{
  "norm": "rmsnorm",
  "init_std_qkv": 0.117,
  "init_std_down": 0.0,
  "warmup_steps": 200,
  "steps": 4194,
  "dataset": "wikipedia_en"
}
Each number is 500 + 40 x the weight over its row's rms, rounded and kept within 0 to 999. Layers, rows and columns count from 0. Numbers have three digits each. The size before them is the row's rms in percent of the matrix's.

# down: layer 3 MLP down (transposed), 256x96, rms 0.149, rows 103-188, columns 0-47
# gate: layer 3 MLP gate, 256x96, rms 0.159, rows 104-189, columns 0-47
# up: layer 3 MLP up, 256x96, rms 0.157, rows 104-188, columns 0-47
down103 084:482550438540545503544486496522484516490521440464557413515477427462473477427559549546538520455531531503498495526498507496554495430438507533441515
gate104 100:494511532487483506493479610559514513474450487464501507468531473549583527380510536527495556478521486478490534570528500497494525468494476466520473
up104 107:543482543502439517479472557516466497493522484553450553508556471437464562522481555484468528527497461497492448492537541457497468400486519519463494
down104 099:500522398494527497541535452525528521485549434506535498491517488504463521471425542467575479491532603465509522545520533542500508515566463481537568
gate105 108:459533554519457544549560521453569476504519437470441478550486492492535567524470443490535444417528504577508531474520530572541530512571510505519516
up105 106:463471454443482562512412544477540517491422463452521534438476467493511504504526505527415487506504463579516424492469519500457523576473539491429547
down105 107:517420502515547443506500530552462466516463505494540513433537492481552513471489507490497457391484474496480488493540581427499454556473580491469489
gate106 101:491488542570525520468616565501540459547495527529491390459473477492392493482467549536470432431535495486472471464530470529534522481464513474451550
up106 098:495517508462467551505443489531483513599510521521514530504487539509540460469521432507516494504479542459522558570497427468472522505514467580567491
down106 096:483606516504492517572543496473497572508466490493482484538458464508577587528517492533483517536476403554464578492489492563476561577491530533535462
gate107 103:458448448461510523546506539539573460499488494581438532463485527559485517461451499440496500484491490498463482530458482413542547567484487473470576
up107 110:525506553542496501505396499504500443447523515497447524487524465434537558609481480484498515490487469514500452540501481530488392443486533546576545
down107 104:551451515508490494520491464456451503437566483502513488593514487474588499536519517511561529495526463543451480513529507514507387402577499525536503
gate108 109:481464435525492507489463495556537482460438543499484462532535481538435504505536532591576509450532492464523492543496494526488500488511565530530521
up108 106:473483447513526476505451486492490515495467559542463441575510507542449487485539523575549519490525529528562500521538464507487452493560577507526499
down108 101:436460523505512491538387527578486506512451544450483453447509511509466564478454461605536543517428501532573436460521496484487487526519491498506513
gate109 094:500442506501507542444514420586466567503543524526473474466442481521480486443510532546491566532533562519526442562462525460511517522486543515445541
up109 091:502496529478384546483551593519513573497512536473526430433494554514483487488487443509551460502486492478525493531520554527523571508493442486389526
down109 088:501471477506483501525464445506412466481500557463466453530473527467498541530486455497559522509507539541457482565451434470482481562518505425491540
gate110 087:508407451500514446595497573513548535517396451467443536503489525489438530506478447547546471509542544504502539479498491535505553513503479474459500
up110 093:476506574501463524516570548526521480485489516556472532531435503522527527494490529517537505460543461467480459546488430502544528406482486482477553
down110 087:406477551539515465502510478476482519493504501487498509476419514505486563567556586495475539464459545468548449537428441517489545460508535570468457
gate111 114:568512494509548487509431437520499511494527499516476483526525520512437576570516513568514520463525522428490475423517457517518535513534500471420550
up111 112:470473533524451532493468556523470520485404406523502408544538472498481563550549491454501495528570561570462544497507495521525548550486464462543424
down111 100:508447438524551563500522502506548546513499437515493413472470461435578497476516488479497533478475490507421555593506483562575538495527549486472456
gate112 098:399497518489465466471468488500450484523498490433523561537494492464496464565527535493505548482487533412475470587476514545472492465444434505506441
up112 099:487481532468461517521492539498490492462574540535505425501488535538463492522569483579483449500515591508534522490496490443540524535438450550510593
down112 098:444469482517418544395511524461506501512524448498526490515482501514566479471466481499492574463401398503531441477448569465528506486540504445489516
gate113 093:466528474540471461495538536537471542471502520524491485399535559509550548444483530509599474447522441514504517473512488527507511401493467518480470
up113 101:515496467470466464542523478514499539498480503518481468447480505571556516493500561560499507513560555543464541481481523505384520395533478559516472
down113 099:443486590571606567484532506581474474461475515448517499490483531577507487573475513505515536480519541575451456504514525524483567470476528475492512
gate114 100:550561482544541426451531482537505494456533471503547533480504481509491470472501550431471531461494494502502460485559560526550497404507564481457521
up114 110:542491509509494539448523577530500500444503443472555489556552464530484513510464528487524522519475477462494439491593432503552553464535517539489526
down114 102:459563465431507450463438528403563478463478503549537491529555491513443490521522519501466428470497547532533482494544511540432570541422462477527508
gate115 089:540493491494514484498477456483498489478550480563548503475518452455480473466473531542439551493458564423538413483548527577471489501545519474548574
up115 090:529487462473440521503423425458481471534491457535507540416502393516508430453489476509490515513553470475472510443462491461514449481423500562521491
down115 086:546458512465485543501450478487466516520460466418472498480553442467476486501556530447545511430499453432474466503520520481565510611456573482495470
gate116 112:410551498510490575462449493539556505539508511529482529494488488502505533582525414520492483481580458496551459505465445521500484557536563440505473
up116 104:615432522540543474609488508515487449451470448524554458519588554513514403517444491433504514497436543467449493506519517529517535498458413576518508
down116 106:567494527464513543550557477522513438531486540479537508506466452486518473529518389511508552490507521512482515513455506513448469543525558572512515
gate117 098:454487490489486491537541389472462481488471413516417511455473491541482450526474529487496507478504458462561467526482457523455476514498534510555466
up117 098:563498525520519539440465552448449541478488578518584591520390461498482580430528480467439488513514478494450531529502534513440471532503497478451479
down117 105:528512513494455429574455473482430512474518399494472509509468531507498497464519419487437458542520518499537456503501520493471412455483462570516491
gate118 098:470447481557507530568482449461555469513543443463443497523423455426555467486518513472527463422500458458463544443527535501465559500558475510497456
up118 095:474464473492500475620458483437511448548537529458492487534526444478508500486504499449485516441488503526420501387518493458523524467471522469544455
down118 098:399552452543441444415509515525519480525534528446495483500527468471531479592432462468458531456509546471454542416470493484556529512496448481557528
gate119 095:446428475442401409570483439468537499466523477475530503498539399509480488498571467482493524492472446545494546590482474474467553536463484500563555
up119 097:471428519538473535471430468444483455574454517515517505556513409482440489545553494489537518465515485540490507522428544488477582575497524489559503
down119 094:577523461498527507496530424524493489523514490467478500446471509505496438500508550513496458475525533469507510476517468535515411549415490480447498
gate120 100:511511457510462461482534483497534511531488558420549488484490487502488501495460533479523539468528506508554518483538502519423536561489467600435495
up120 106:517550486558420498463494488474533484462551521475488534446489506526504431523452464466555541490510534474483544481507505488439424475484534523525503
down120 105:489514393472475502560454449499546501545510469486471475477429502446486495502528478424516540546443515529474511426490463490470522512512547469489535
gate121 098:525499485511587530478592505462553501547525539508468476510505494518527473488469567474490524453512528527513501501519506470575530426469587496512541
up121 105:471503522490477491528502395458499528492591580483541444456412500505521481479433476535540506507488542499487544500474495494502498552503533595514456
down121 094:542506493529452474509400517541480475457546552493567521539469512615497491486524469453447566447457449489499436509500488498564545519540466485480471
gate122 104:554525503522558525589447498519500504541516495568457453507532485505457549537496577506472456543532490527499490522571435505485479459513539486577528
up122 104:559425496473479386477526493447485477504476524480477547516582518467498424483482429430489493520454439542498527463506521521541515505514486472467477
down122 098:534521528518458509560568519498540585427502494435492521519499506485458556464463464561468497495543476464548532496511462440435503514582461490472487
gate123 097:555458490514538473527563487419473500595446604411464526468512524485466469467464504503545503450521527519504564487487509500526536453477535494435522
up123 089:519525532535487483532418571536498493447534472559535473501468477529560571498535459486468591498484449502538486519423467469509448527480536479576485
down123 090:544528522481509516556498494459405523454526484580450506468509459491518565521506556503537535556516513506461518469588538551506448514557489496452476
gate124 107:516479484468495532544503509530524505474488501517522439413556455553455383491454474564544508469472528462448491464517466423473528476567513421546494
up124 103:475448515451522439512541492541481571483455475513481509503474490492589477512506543545516529507444493383529426490554484393514512534455522473518545
down124 105:496590426497559460459531513510489495439473504496481513568468531450590470452455424428466456498513574530421459499507489530489582525526505501433417
gate125 108:568546501575467456539516496529420524550470480530535516413555607523504564487498525424430483480543546480457538527501463522529524587514491506469489
up125 106:499476477534534506502460496457489491527470460488513497530483510469391525549526508483451516493470427517452483436579564515490458493467565484523537
down125 107:518467474530453528478506512565480487519491502459434522527522463469460402480515466492495420518505547535482483502556464579506483515515490542512462
gate126 096:476512544476552490556565485514557530529497533520534536486559469492459456472466481486486486487542550499465426489473476487516464525457519413484471
up126 103:502561500531465485479444541551494456486446521454467486431464464525474541484504545511465531470584467533604505546530443510521483449515578497478484
down126 101:533503481490503460471530524501515480477457512546498446482429543484500488496585462503473523539576445441505494585529458450486513446595521524473547
gate127 104:440408526540468508429514449476470504412441472522516502586506519457490458514538501532501473496480492454568499515481559552469522553509499523522558
up127 100:538504421565500508441505473457511521595562521500445548546446499484448522518521485564498502436543550500516476549556469473514496522545522517498480
down127 101:448571505496530491573556520538527488494537481535579505488452490533430520414431452521504505575461476537521475441491442502455572548468493445493507
gate128 100:505472541520479551569567475547551521530535579476444471468505524475461395517514548494538471503516513480467497460512515526465501448575527446431502
up128 098:470472533435493539467469475488563548516456532596545457421529490528508509474514476497520525502471554432535469435506568486565570565524478507489464
down128 093:533560557528530435517538524480510507476456606544529493457489447574535447552504522501511542567516497480485511423531563532462524534493506536539478
gate129 116:559444495525463509519490481510555508557538486563529556459493548472546421502503482572483528487522445449553471402495554518503461453438429514474458
up129 105:574526458490453578476501563459606452510455425464591493448522498428423442501520475472500479541504472460526499457539553488514488486515457515527458
down129 108:530487464554553488449447530572629486504451497564525402473538473524442499502518492552477452548508411509517443501560501454494492461524509487473515
gate130 104:519458507521495497470479517591439510490508464484451541482520484559509456474538481550515488532460477500509452493564433467567451591453575533474479
up130 095:556515547490556541457494486533518474521566548424480499553590517564479462587541580558508511469389527478541486425543509470511535485441505517530450
down130 099:485501504425532492454511509520549505498499627451546486517519522515495488509509520558461572471455576507508457468614525503477563447532521539518490
gate131 104:475529442469523462541512427565507557518550520518476444454514476495544432468458450524544487605490455523519528471552507494522452494487463517519471
up131 102:555506468470544414490493521498494457450556521435490487500560495467544509484553454625535486467524439517510513442519590578520488469454514555475497
down131 107:564444525477459520479424412445520491504530491421436538495533444464543460535490420495472438498517478567497499505518520554508503470482519497530424
gate132 099:518558554510389547486555472517533445496552499478503480531470570494582486495507488541560438491461519540435478453466556492575501554537456540486505
up132 101:514453513462538474463503524493502444477446468529469443576581508465441500524546425495493488519474493548591519547544480505564470517395547481533483
down132 100:427472522527486482532555456555580546452418460508510494529514492444459511482589505420505527524419421545519481558548477573504510499476506466471488
gate133 097:512513555474479455479494506498536488499547501466526574501532433507585469502497428503602487513571509510483472473537567589456476456520565491504523
up133 100:480502484524489522555517466435466450538471403538473461503517561560438511428478455494473510529493464486516551527488459443508503529504469487573487
down133 115:571542476506404542512500514446485480499558471555504445518501486565488579495527434508495508564527510513521502469583483490463485464484479460485419
gate134 115:418576456435462500524567522529476543486492483525530489543552437468490455473545431523546519454596520494440540420517507555451500494480476490531513
up134 111:498466467440496415522515557491537511492470489522429544538494502534542497446560488552548520510594525515439559511487461495479514497560562493563582
down134 112:465500396475521473497416517477558459530439538469562483498524503555518555455488515470495421517469475499578487549492402430512514483508453548452566
gate135 110:431539453524445539556500485514512482476427548512571520506548552482533520491537483502522497439490566412508451540517521515519536446479533474457499
up135 103:528442558481544498397505507497479476517569479555434445450463531480528501531517513563476521455494465498474520470528470588499440548467493543550494
down135 104:500443550437487548447507526521474477449469450549545513497507502435508548401549507457473527435491493429522586532491488534469522485493539474520529
gate136 101:496477515542559530561502473467560539541522504520490476452519558479481485493441466500442494460533540571503506440486428525503498573484430510469466
up136 097:500512485485474431529538484533497509502521504422458508466490545510544425467480580502525514476490480441533466579524459511480485567468518496517468
down136 103:543474449426513468484600557491498467511563460447421472513508542542513498530529544475473503484527536459528469567554477537541471520416565521479468
gate137 087:557525503462442515490435498559513553550511450515507500499548517529432482497531419441515441496574497537465499467481495490532435494483532505547520
up137 097:468475532550478483536508528457506427453477504415449501509489501473601499470462538551546532448465423458549485532476471544429527500501476529473496
down137 103:537488510494448465539594522474500500445487465459437469500487486532564494454457491553553429476454457489450474503452471575503453485573512546521511
gate138 097:504448484501541526555488477551501519392494490526474457461475490477526467540523528506563444490446479497464510546485474411524566572552557493519493
up138 104:480488494466554550527541517491573478542531482464490501538532509467496463532553515523609475521550494469478484512437518451516467539530538505456450
down138 089:527566581539483444486495450503483522499457490481474501431546467531504510480514543483526462447436533523507517496471551539536422494491528535515579
gate139 105:492512493541484526525487499510559540448445544515460536462459529460440477537522538562532418477432479448513551537524482474472604506459489522504561
up139 097:462478496500436488515541511531469514455492464572477505485458481494515467428538525497470476464499499451545525486546549490509554432530494508492490
down139 096:508514450483590528523518524522439487498484541489526524589437504531461487499520439473463517505420452505532567577438451497483504522446490479507503
gate140 095:529537489528471476465508555543529523538577440561411504449522480486505575445536490481437482481482500508500515566472538489523554506524415549418508
up140 098:443493514467509533568517429498535471497457444494496501459409521463532463485464497497478457531564495410476470462513498478471473527398517481534511
down140 121:532436543558503521581517507477454457507552511494558501445507545501522487484516491539527547493477497473496474493650519497497483488471549491442473
gate141 109:406549531484461503491477542469482553526473464438451508524480496478486485466577489450487461598489491534484475475484505558537553523549527521518479
up141 102:423474586531502487567537543522539364495456487569491531450505512521523471511420517506472454451496490475536533452527530466521460479540489479451466
down141 100:463542483579564444500574582512498547565505468477476547492430461468488530514511487473475413532506433487439520416493492494450505476506503525471552
gate142 096:505519482406447499548483536492499494464508454490436534551461483444463489499467421501508526525507511501619517435493471509380483484531446545529493
up142 094:552537527510596486521514469493433483511518526469573445491552530509464547507505549489459550520527459465394503572523586437632474487458513517473504
down142 104:449528486522582460521560491433453434521540456493568579477531455491456556442486487458478487458517496435587556475532517509504492501457537572541549
gate143 089:555452501488516452444553496505489474453517465561508549563577497535536441480549560531469503427461478470512467508544520537507518502555441472554510
up143 101:476488530538501472537483548521479545479473509497474521475478488636552449477441483486570483465501504515555513513530459552470439505520496465518432
down143 097:472492587539481558529531496531554487450479521518517461455503500589592526537483494471512431439452477515514542485500476541476468486507418541447483
gate144 103:490501523556474467484462486463467534433525439581501474533502481491450542564420530502441561467541524511490556521477507421526521565484428464593472
up144 108:454525485535506492515524530463552437502560483561476538502454489479517606515507553449413528532540475547506444437576458512547455544502470430498492
down144 101:466464508502524515547437467510499585543466505419514466513467480416525464491445499438500587491575461427535525554487545533502546602531523540505448
gate145 091:484488457515520564530505469445488483410525479499524540433480529559521515489459478478518407580523489508529515522558479510518499494479553521511511
up145 097:570511484520488506521418510520464479521546552452510517462524478493526504521450456519460506471519590476468544487534466512476480500472527486443464
down145 086:517459511470501490525532524443450452513528457556504535436529485514394522460517415526464432519485522517486481508565509504513507453514433402485533
gate146 095:492553524546524576387568507506564509488478441490481537494468497552500492475478482491551445479514500496569445474523446498546542478432474416473439
up146 107:453542522453530515440572575516527478491472473500476529513534481623492580500487460493533471526529535509496477476495473473511493488459460515486528
down146 094:502471475496478488633473475475462502494432589514504489551503506467507534475489468490490500502457549510471536526475517546500470504539571517473501
gate147 088:430401465456492508546520489560493500513503404474456500504490438483533489479472543541537513502475533439537469520439528527519459468539471543458566
up147 096:490541516557487483474454526394582506475475521486525445517582479507541570494522480515459446522478393596499508509557478536483552577528518539540473
down147 096:454495423524460451512461437435539520429467491518473490589451480562475564508495443505460492474562452485489480537470548530569454554519459490472519
gate148 107:488541504539497497539526519457501527554610477525532493465522477549490468510452520426584528490465485524562459529502537508532430408516528506459539
up148 113:480519489564494467531502534497470495453548363472456466471503490619548522517550480560560466601430489593486468547522544544464503516486484488517491
down148 117:414576479563460486440478494483518480511569469454453557453525472557464490468515492505498448523536493570469453566554501545524517500454488515464526
gate149 098:428444417496563545443460469506540516430492484537553439612423476513509511528539497520456515428511488443512489510504465488490515530552494614525541
up149 094:536508550453433445539506561497501473494467493492457528480551505535508488486505499416533453528404468610511508479514523479463449534439498491504469
down149 100:470473503461536452526509442500557530455435466507475542503498446494515459568448506564529459508457422500489497529530439474485459495484556536561570
gate150 087:517541524432484510469522484571544550482445409504453456487510525531468500452500513506507405539449495509551511462543476508510443472488449499512516
up150 093:526474513563529463531544479570525500509435530468457369488552504511437508445477484517515419535432478490526504428521449542601440504519477431548501
down150 094:547518460571492533494451522469508405528447466511544498505430518554496493496483460522424518520507486549509503498490489587463571516463495446492487
gate151 106:386516523534530492459560495530526489491538445553446480423527471481520531487520483438504422474539476539444465437531517461497540565549468464538508
up151 122:490529480522556476514603535497475479545557460497490433528430553549461515457492498487479516434469448526484560431499443489478525483505482453486496
down151 114:423483535475516467483560499485480549561544503528514493460571522496526508492567532431487544512520487498512505466462432386510491532478516475528561
gate152 104:548495455554562498561513484463491507443580503557554496506545468502569513492476546448515508445527528416564479486519512526530502510462515514503521
up152 098:524454511524539562449537435527519478539493391465485591470496509472535609547477531477476472514485608583467492524547467461464540535541501460499531
down152 112:435465483508499577505359513542500520513528505473476506479459476516390455486563530455485530504502422498503489584523426554461462531542521515438490
gate153 099:606515462486470474454578443531489504454468529542551521484505553511454471538508579515578494515526556479505540476513545497425423485492465514418545
up153 097:469473499487540465484399477480450526436591534529560475495514570437468500461512553505535509509529565483545465541516588491493496506480492484512511
down153 094:523483503492459515520505468565531536528529518572563466532517541518540501523540518473478530506487554511563507526491493462518469469458485510504506
gate154 117:496541448510465488515475501466485498433548472522535461528481402510521479467562484516562554571461522404547493490479509555473476518488468478510562
up154 101:532502513477478499490473465615496521467502442499486474517518410532522418452496551490548536540455433491506469486522531478473508470460451478457495
down154 106:502571543544549460542457490523491535492563519411585467474484540474541546547479466492529562502503474476454507525500551496572439528470524495562466
gate155 104:531453429414490506412504506520503466505505467503492432476517494536540503504471497576491461563567557493471523449498512572497515546469506541461562
up155 096:471507548537476467512460549536495514478520546540475552512432522506454420560459534484475456584452578534498417500483523422491490533438486532499504
down155 093:515481510465481480516517534478468513487463451437535592460389540496542473449479509563567511540515547546440554458506563519447528513441465475529501
gate156 102:507514477503500517556544537523478522544445438535482534484433462507538421463505469451561436441597506584464510478535467469572423512480537477489467
up156 108:464509531511441493535509548570493461504413424484524472495482483521472588491547526516493500528504431510450566491489554517516539445556504401486505
down156 100:432470519453425488522478577469507502454402473424527456444486533563444532484540513543478469459493415490501617502442546522516524475489474525473527
gate157 087:454503482500446587477470451535522535567469564461482500506506454512571522459478441541440480526527498552453500505579482476486502434504519578449532
up157 089:453454517503538472441472624434535455486482410515552505483485490530467449520515510453527421493490501485506513463460550399476526512442507467531532
down157 090:417493469484506532523571510557489584516456492512479477514456522490488510487501475565447486493531506564521519479512517467538500454471505585560466
gate158 098:515492479473511481439568550519509462553490491466541454500460475527516552509506493431509495438466540539539489488466450559481533495474541567455555
up158 104:451499547557458542457465515492482541503484541541438554518561452550524430512519529490464528539531504425464520564560529433546480445520472485503481
down158 101:496538462580568490487548482442551528470519435570480539542544444536500456442486481505443511513529556502535491581564550496449518541550490495465515
gate159 102:502567405477509459515539496519524505511436482493502537478469466480517493528531470507510607493483522541610480503509517523481432532510433634499473
up159 106:441497566504498526531423524436463509514533488496494591502508513506530513439527512487501547518523554455459477485483382445503478443526522541457553
down159 097:523433551446529509510490432514510518572566548549507458504479467484495462443503509409515525482483520537526474556524553512498515539511513523428430
gate160 098:465474478529404509552501507545493500534491525486488500487460581459509420552410519502524489462465557512566528503506516453535481526495486529505501
up160 103:456545504532582504531481572489524482505483446555592472490516519489532517498534438501526479509508492528453561474471536513479498540603486496558525
down160 098:480563446543626497535430470474451479456465504530514500505466508516526504450464447515491509557559452491514511448565474462488528476532493506505546
gate161 098:444490479468468467531487504463494495537542475503469590475525519548470514547571464412519533461570597553446486554451517417476494465440536517506556
up161 093:505514455475561465553497523424535482501468469520438535497494515510506525593471488485506497406503535489468535481447524497523496530523472483539600
down161 093:494495484590471547453512512519569465625448519476559506461529537463480498541499452487556535498487455465529505461430478538512446505507430528476559
gate162 101:483480549384454470493480569542545508532534554480505518518482474508522491403484520493500485507514490520467491536527555483516502512467501478459423
up162 099:488490504475528470469446530564522501504474480486506536494534557491478518450438393526505478506448479468485544556531550570447502468462448453547431
down162 099:519562480537513522508555530586452500467461525467544506469551540518523509500492516477477511498457509490494618478493414486497527507516471512465518
gate163 107:479503446519480517505544535496589566527504578543551521485536491422529442519480538545548450502557489549452496458494463529510491495522460523457519
up163 107:449464496468451532521519500518466535457514448510465514487488471509571471453436529538536466535466465503432419501428477471470463512506460560568472
down163 102:471496530527518508503502513482482464568465539458482473449512474516500510482442396463507465521471537500465503526467541540471574509494464573526501
gate164 092:453523560587498489577423501482520464499498434545481522465449489510543456414438509542492462458564473485513434563491508488551445554455470522538517
up164 092:592482464476514495421553480544524499541498520486476492455526551465476573615526478509496526526484504502487495424510449556471559487516569483418486
down164 108:540526506503470490498600488566534486564523466556556474564472509538478554528607470483543485443542465496520430511571497516513487512498532523445518
gate165 095:492419557508484495501425529512509453450466546563500501487455539512573525456460526407541523497499475473469469464528474496525501509463572460536485
up165 102:459586445502559490534602508539522521535510424469504522531589528480476508514491464546473518505514581493512579494518508566503521445531462520514488
down165 097:542560563483608485499540484488537531550541487489498518569454512448521441475553475504505452524524478446486440578489471533482492495488521540485497
gate166 103:514541448522508529514570481520539503480473509450537468453460499599513537469512452471558548461482491485435457536540515561535479554468512543534496
up166 099:432414494583508458504526547375505484564436489536527513508494450522478481502458443515499440490532507556543493496543520449402516519518508580570471
down166 094:536494483506490504468530469508510506572468456452465518486583616571456556543476545454474546456523497460516430499504555521581600477525478523429458
gate167 103:507549511498504469462450471595505498479460522481522465595473487496460532503448536532557499537454511462534504551509545456416490512558480519567477
up167 101:532511519419491402510501487505447403503496498469518459582502456433508538489488468515489490490424519484564503495483524511458523501443558480497537
down167 098:419504422505466485477472547467548419560447523581439526477520526475506499496562447534493517477542509509497505490491496497524485608504448510518548
gate168 096:490505461468502506520459548461480546523543545550530481471520433517475635515558560463453509474568506520527435552497591503535471546485515562466447
up168 091:499492490518507460479509555494486474553530553468535503473500469537468559512550559477457459555522494484487458531482573478543492480509477469478455
down168 101:502517499522490494415451510489494450530508515418501578528492576490505418483464503425519406463526513520487522542424511459550563476506486469513561
gate169 093:526439548429508486408461439525491547463525531523520522503502479482622581504532500527482499551621476456396473483499475484527433466499514546538463
up169 086:526463494479459546532469492493502511473499601416559577482474551499510471476462490425451443454503488489453535530533596402545506578465534520529459
down169 085:505507518507470475462505514499499526595469539564457495538537470494453464492502467531583509523506456457466524416542456431483497494410454535537487
gate170 099:547566472471486466514505508469517485504534531555498503517552543576514431468430568459593477463572419505487521447480496472570479448503424448545543
up170 099:442415572487540416483485490489487446411513438519491474488530396471469527489502449493483507582415482508490497539528528523501463509540502480529431
down170 101:429450535420507578562447450488555497407532461410503512526447547459496533565515459553489518502525416508484474516515474575493495512451486456471421
gate171 112:395505514525395439566490439461494534508484474435478538505507430523475508568501453497537489507505424468526600467487473456509471493526450478514517
up171 105:471514467519437495496519453486475571466555483442490536508515491514465526563435438482522537546497492506492553542496436399501451507486399503482531
down171 099:537486519544579584486547547522597443477499551523503473496503525527448509476496541512509539497487579486444389460469555524537520511550552517528543
gate172 096:596514502484497484493498479519472519591498491506553524563532471534425496401496506554542521501541552591529499557550479465521470470531487462402466
up172 087:509483494463461491451438502549505530469507506483490548431517555423510520524508406491497493520481535455421515496461471513475473522486568551579597
down172 098:510497516426506560474506485548451539497561486539476454540434497474503452552444489470478562506549473512492502482508410529497502548490531492555518
gate173 097:520509487501447505569539452480506559518503554520546542471488534500574519454559461496523472468531505554448533509615519558555508473489510516398403
up173 097:497485540506403473461503504494511471498457549541461514533491464474505527420433473550474493464503395533508442533452459456502483512490433434421520
down173 101:530504586540457389585544448560579502493517461500522516531545522525509567465445510504464525497437498521559480458485431519528496535532483492454495
gate174 096:453492423577472500448438512488507515547531522482472510460441484539457428504506581538465492518540475518512445535566548537475565500479572535558558
up174 094:505517536510486505491532461452500499543479483522529502545542482508492577474505447515504580508526622469493550427458470477447466515543475495402483
down174 114:448494511518562456589504548412521508513447500484538528461547562422515533450539530512480486465538561550448525486539484444474451533483489531515471
gate175 083:513476472469530465509487492519500496464489500497488582457496524505525481455516496476557496466453499491589454450472550539506526535563492510528453
up175 097:411483484519484436476468525508488426563535395579572534446517507504511479489543431477526489538467518530465446588541536527463496591430481490443497
down175 087:587525495471513553492495459492538475496417548462457506514506482531541574518535608487494469491563483495515590520486479456476502441492510507543507
gate176 108:493533526484437522518494540485497544544583419508521476489568449474474484418551474532528508493582546518532493494516478502552481517579484507477524
up176 116:480572509433442451508486529511504506541491402474505451542531469504455472498559487541568519519473512498509544593522504487544541492486493474512481
down176 134:404532527409505460488364590562488453506499546493448539419557505458503486544464489522541476572473544518529511505491486526501564493481496437543515
gate177 106:546555572563449518487445499554459505465416525525477505471535541470512526581525452471502464478531524559452467527557472527521516521481508482418518
up177 106:472461495464563507504428527492543463440521478528511519537504480456432525559493500490424509528489515562507552488470495493583463480510511489507506
down177 102:566564515570500526510556523482540499490415490480521479445469479511517471459496497425524447516573431490504503612516538519555523510499457461543542
gate178 094:546524458543501455533513533579451432518526470510508486489471561494551453514437509523535542534577420506466457495528501515490503504526586525519480
up178 091:511455535574544542483500466549565512441465516558460497486562539523509461463547579435477500530530469447559549537499509506507448535555484508473482
down178 097:557497576496478491494524377480523527478546537504570455527553499604472473460473529432520486542500459467527545513412471459450513547495460471505517
gate179 100:432506498520513557503569522418481431452428498506430452473537539451489548473552512511601498503521521527546492504489558431515553529497588529437549
up179 103:517449513517443454522447500466434571503576532449461554531486480548475454494452481479422447481530454486478471507464501592546479557501463490627451
down179 117:479479579495454555462481412466535490471591504591469538475530459514553532468490498516483473480521488532470470608562521514540467472460556524476488
gate180 104:492504575468483492542462560532519503560581452484536460478435567443529552450452506439463468480464486444568493484490552525473499472577450533466510
up180 100:522486463493478465479492496518513465506474558484543514462529537506485523482553593549427467504473476515536535493565532490586497509520456479498422
down180 096:501461515591541449500522503477516512480535518486561578439480523468523478498506488436438557511500491542537533511470582467526424519457501457489502
gate181 098:462561556430520484543511561523550504515511444548472440548482501561527506554471515475495514463486493546466508519492592517562452534539499553467476
up181 098:543489477468457519461511454475430516480514588463511525451512496476426485441492491521524485493483490504549514504566424505450552459485546524478520
down181 110:510560562540520523506510518521472589497562476473558497488487565547487524480521516444491491528528467476472435456544458579436533455470472505437475
gate182 103:465513477456437450531407518475470527583532485483552522495447495459503528486426523421467451521544469487552502530502537539510553514476504456520475
up182 099:483518515467502510488498482504482501481559465481521511494572524585481524486448487415498399454458436575547552463543471558494499543550552520508522
down182 100:445496426506629521447565445477547500497484461466480543443507459533545443546494442462544545475537444478493537566416501607464558475565553514533496
gate183 093:555494515523493561549479478559457571479480556444476472519477560496523435488469463526518463518488532401458451502532516543454522491441458480549459
up183 097:485481467493499475425501547421501452456527484595533515503509473480476540531625454508461526442495509583509533519513531475521464520464589528534506
down183 090:496463492487490496451548508502531551476472428541515521501538528536493537577548482529517490492604563439530526535475441460400483449445502435515509
gate184 111:463473452481496515487547450510556509487541487487485464517429482528529494424544476504500502463536461514489532446504556552561438449461495456497478
up184 104:522477476507529490508523503498510539476418526486499516517402531476466432492475418569491545446493427466445508476490518509488531470458469519581473
down184 109:506514427449548467557509547482545514525481560488546562511433507532509491472466496516522492507488486521555522488450538512493575456504433520569520
gate185 102:548471527545455527493420525503578527515460542477444557535499519463449494472434510556538457497508487424464507462569477509508562484477474502563467
up185 105:568593529495471466515555537504456534520503431481423452490558503517481508528458489470488499551477408475561525497545494484515514502513455461481536
down185 100:421551495529522451513533487467474434509471422454453567466485488481523455502432524481486566492508559622550491491522537512479518475467453428490454
gate186 092:422486499509438547485528547515494486475547516508487457546459521508487451489535532426512592502433555453512497517495580562539439475540490549526520
up186 094:503473492513501564531534537530536492453511590419535554517502503451547474529522509422559516499446513442526443547403502550583455497464536547507455
down186 098:458520510518521443503442458470551551538496569508569562557542519469530516531522566547458531463496534495480485518579516407515523487497493539503506
gate187 097:502474464532571535473465484534528445539576476559404465498455455434484560466533519456476467508553537477500497500467548461514467526463452523523484
up187 095:475572449529550565510489506497493472581524473514521513512524478521513474483444475553510501454547452532571455529461481562522459534511481488463453
down187 091:500469453482452559447480529500508521460523469500474449456454495470526542422532459476481514466511470506490501468525520488539513498522473450536477
gate188 093:481525474486434495512520507528573491488506507495505496514497497459489530465459464486559534528490564424476546408447508462469479520479602502545564
up188 091:495571514489477520439536554541518549467455512530485485489462517451550516487435506536509486478533562483466494388507499508453408578472487456481443
down188 103:527475419521515503413514537572510469434473526482490505512514477484538435469507486552513436483496553448440517501503520462543518526420503505527577
gate189 100:517485484473489530541544494489524482487560477526524475536423479403521463468415576518535521437427527477552465551474537492476446457533549470510499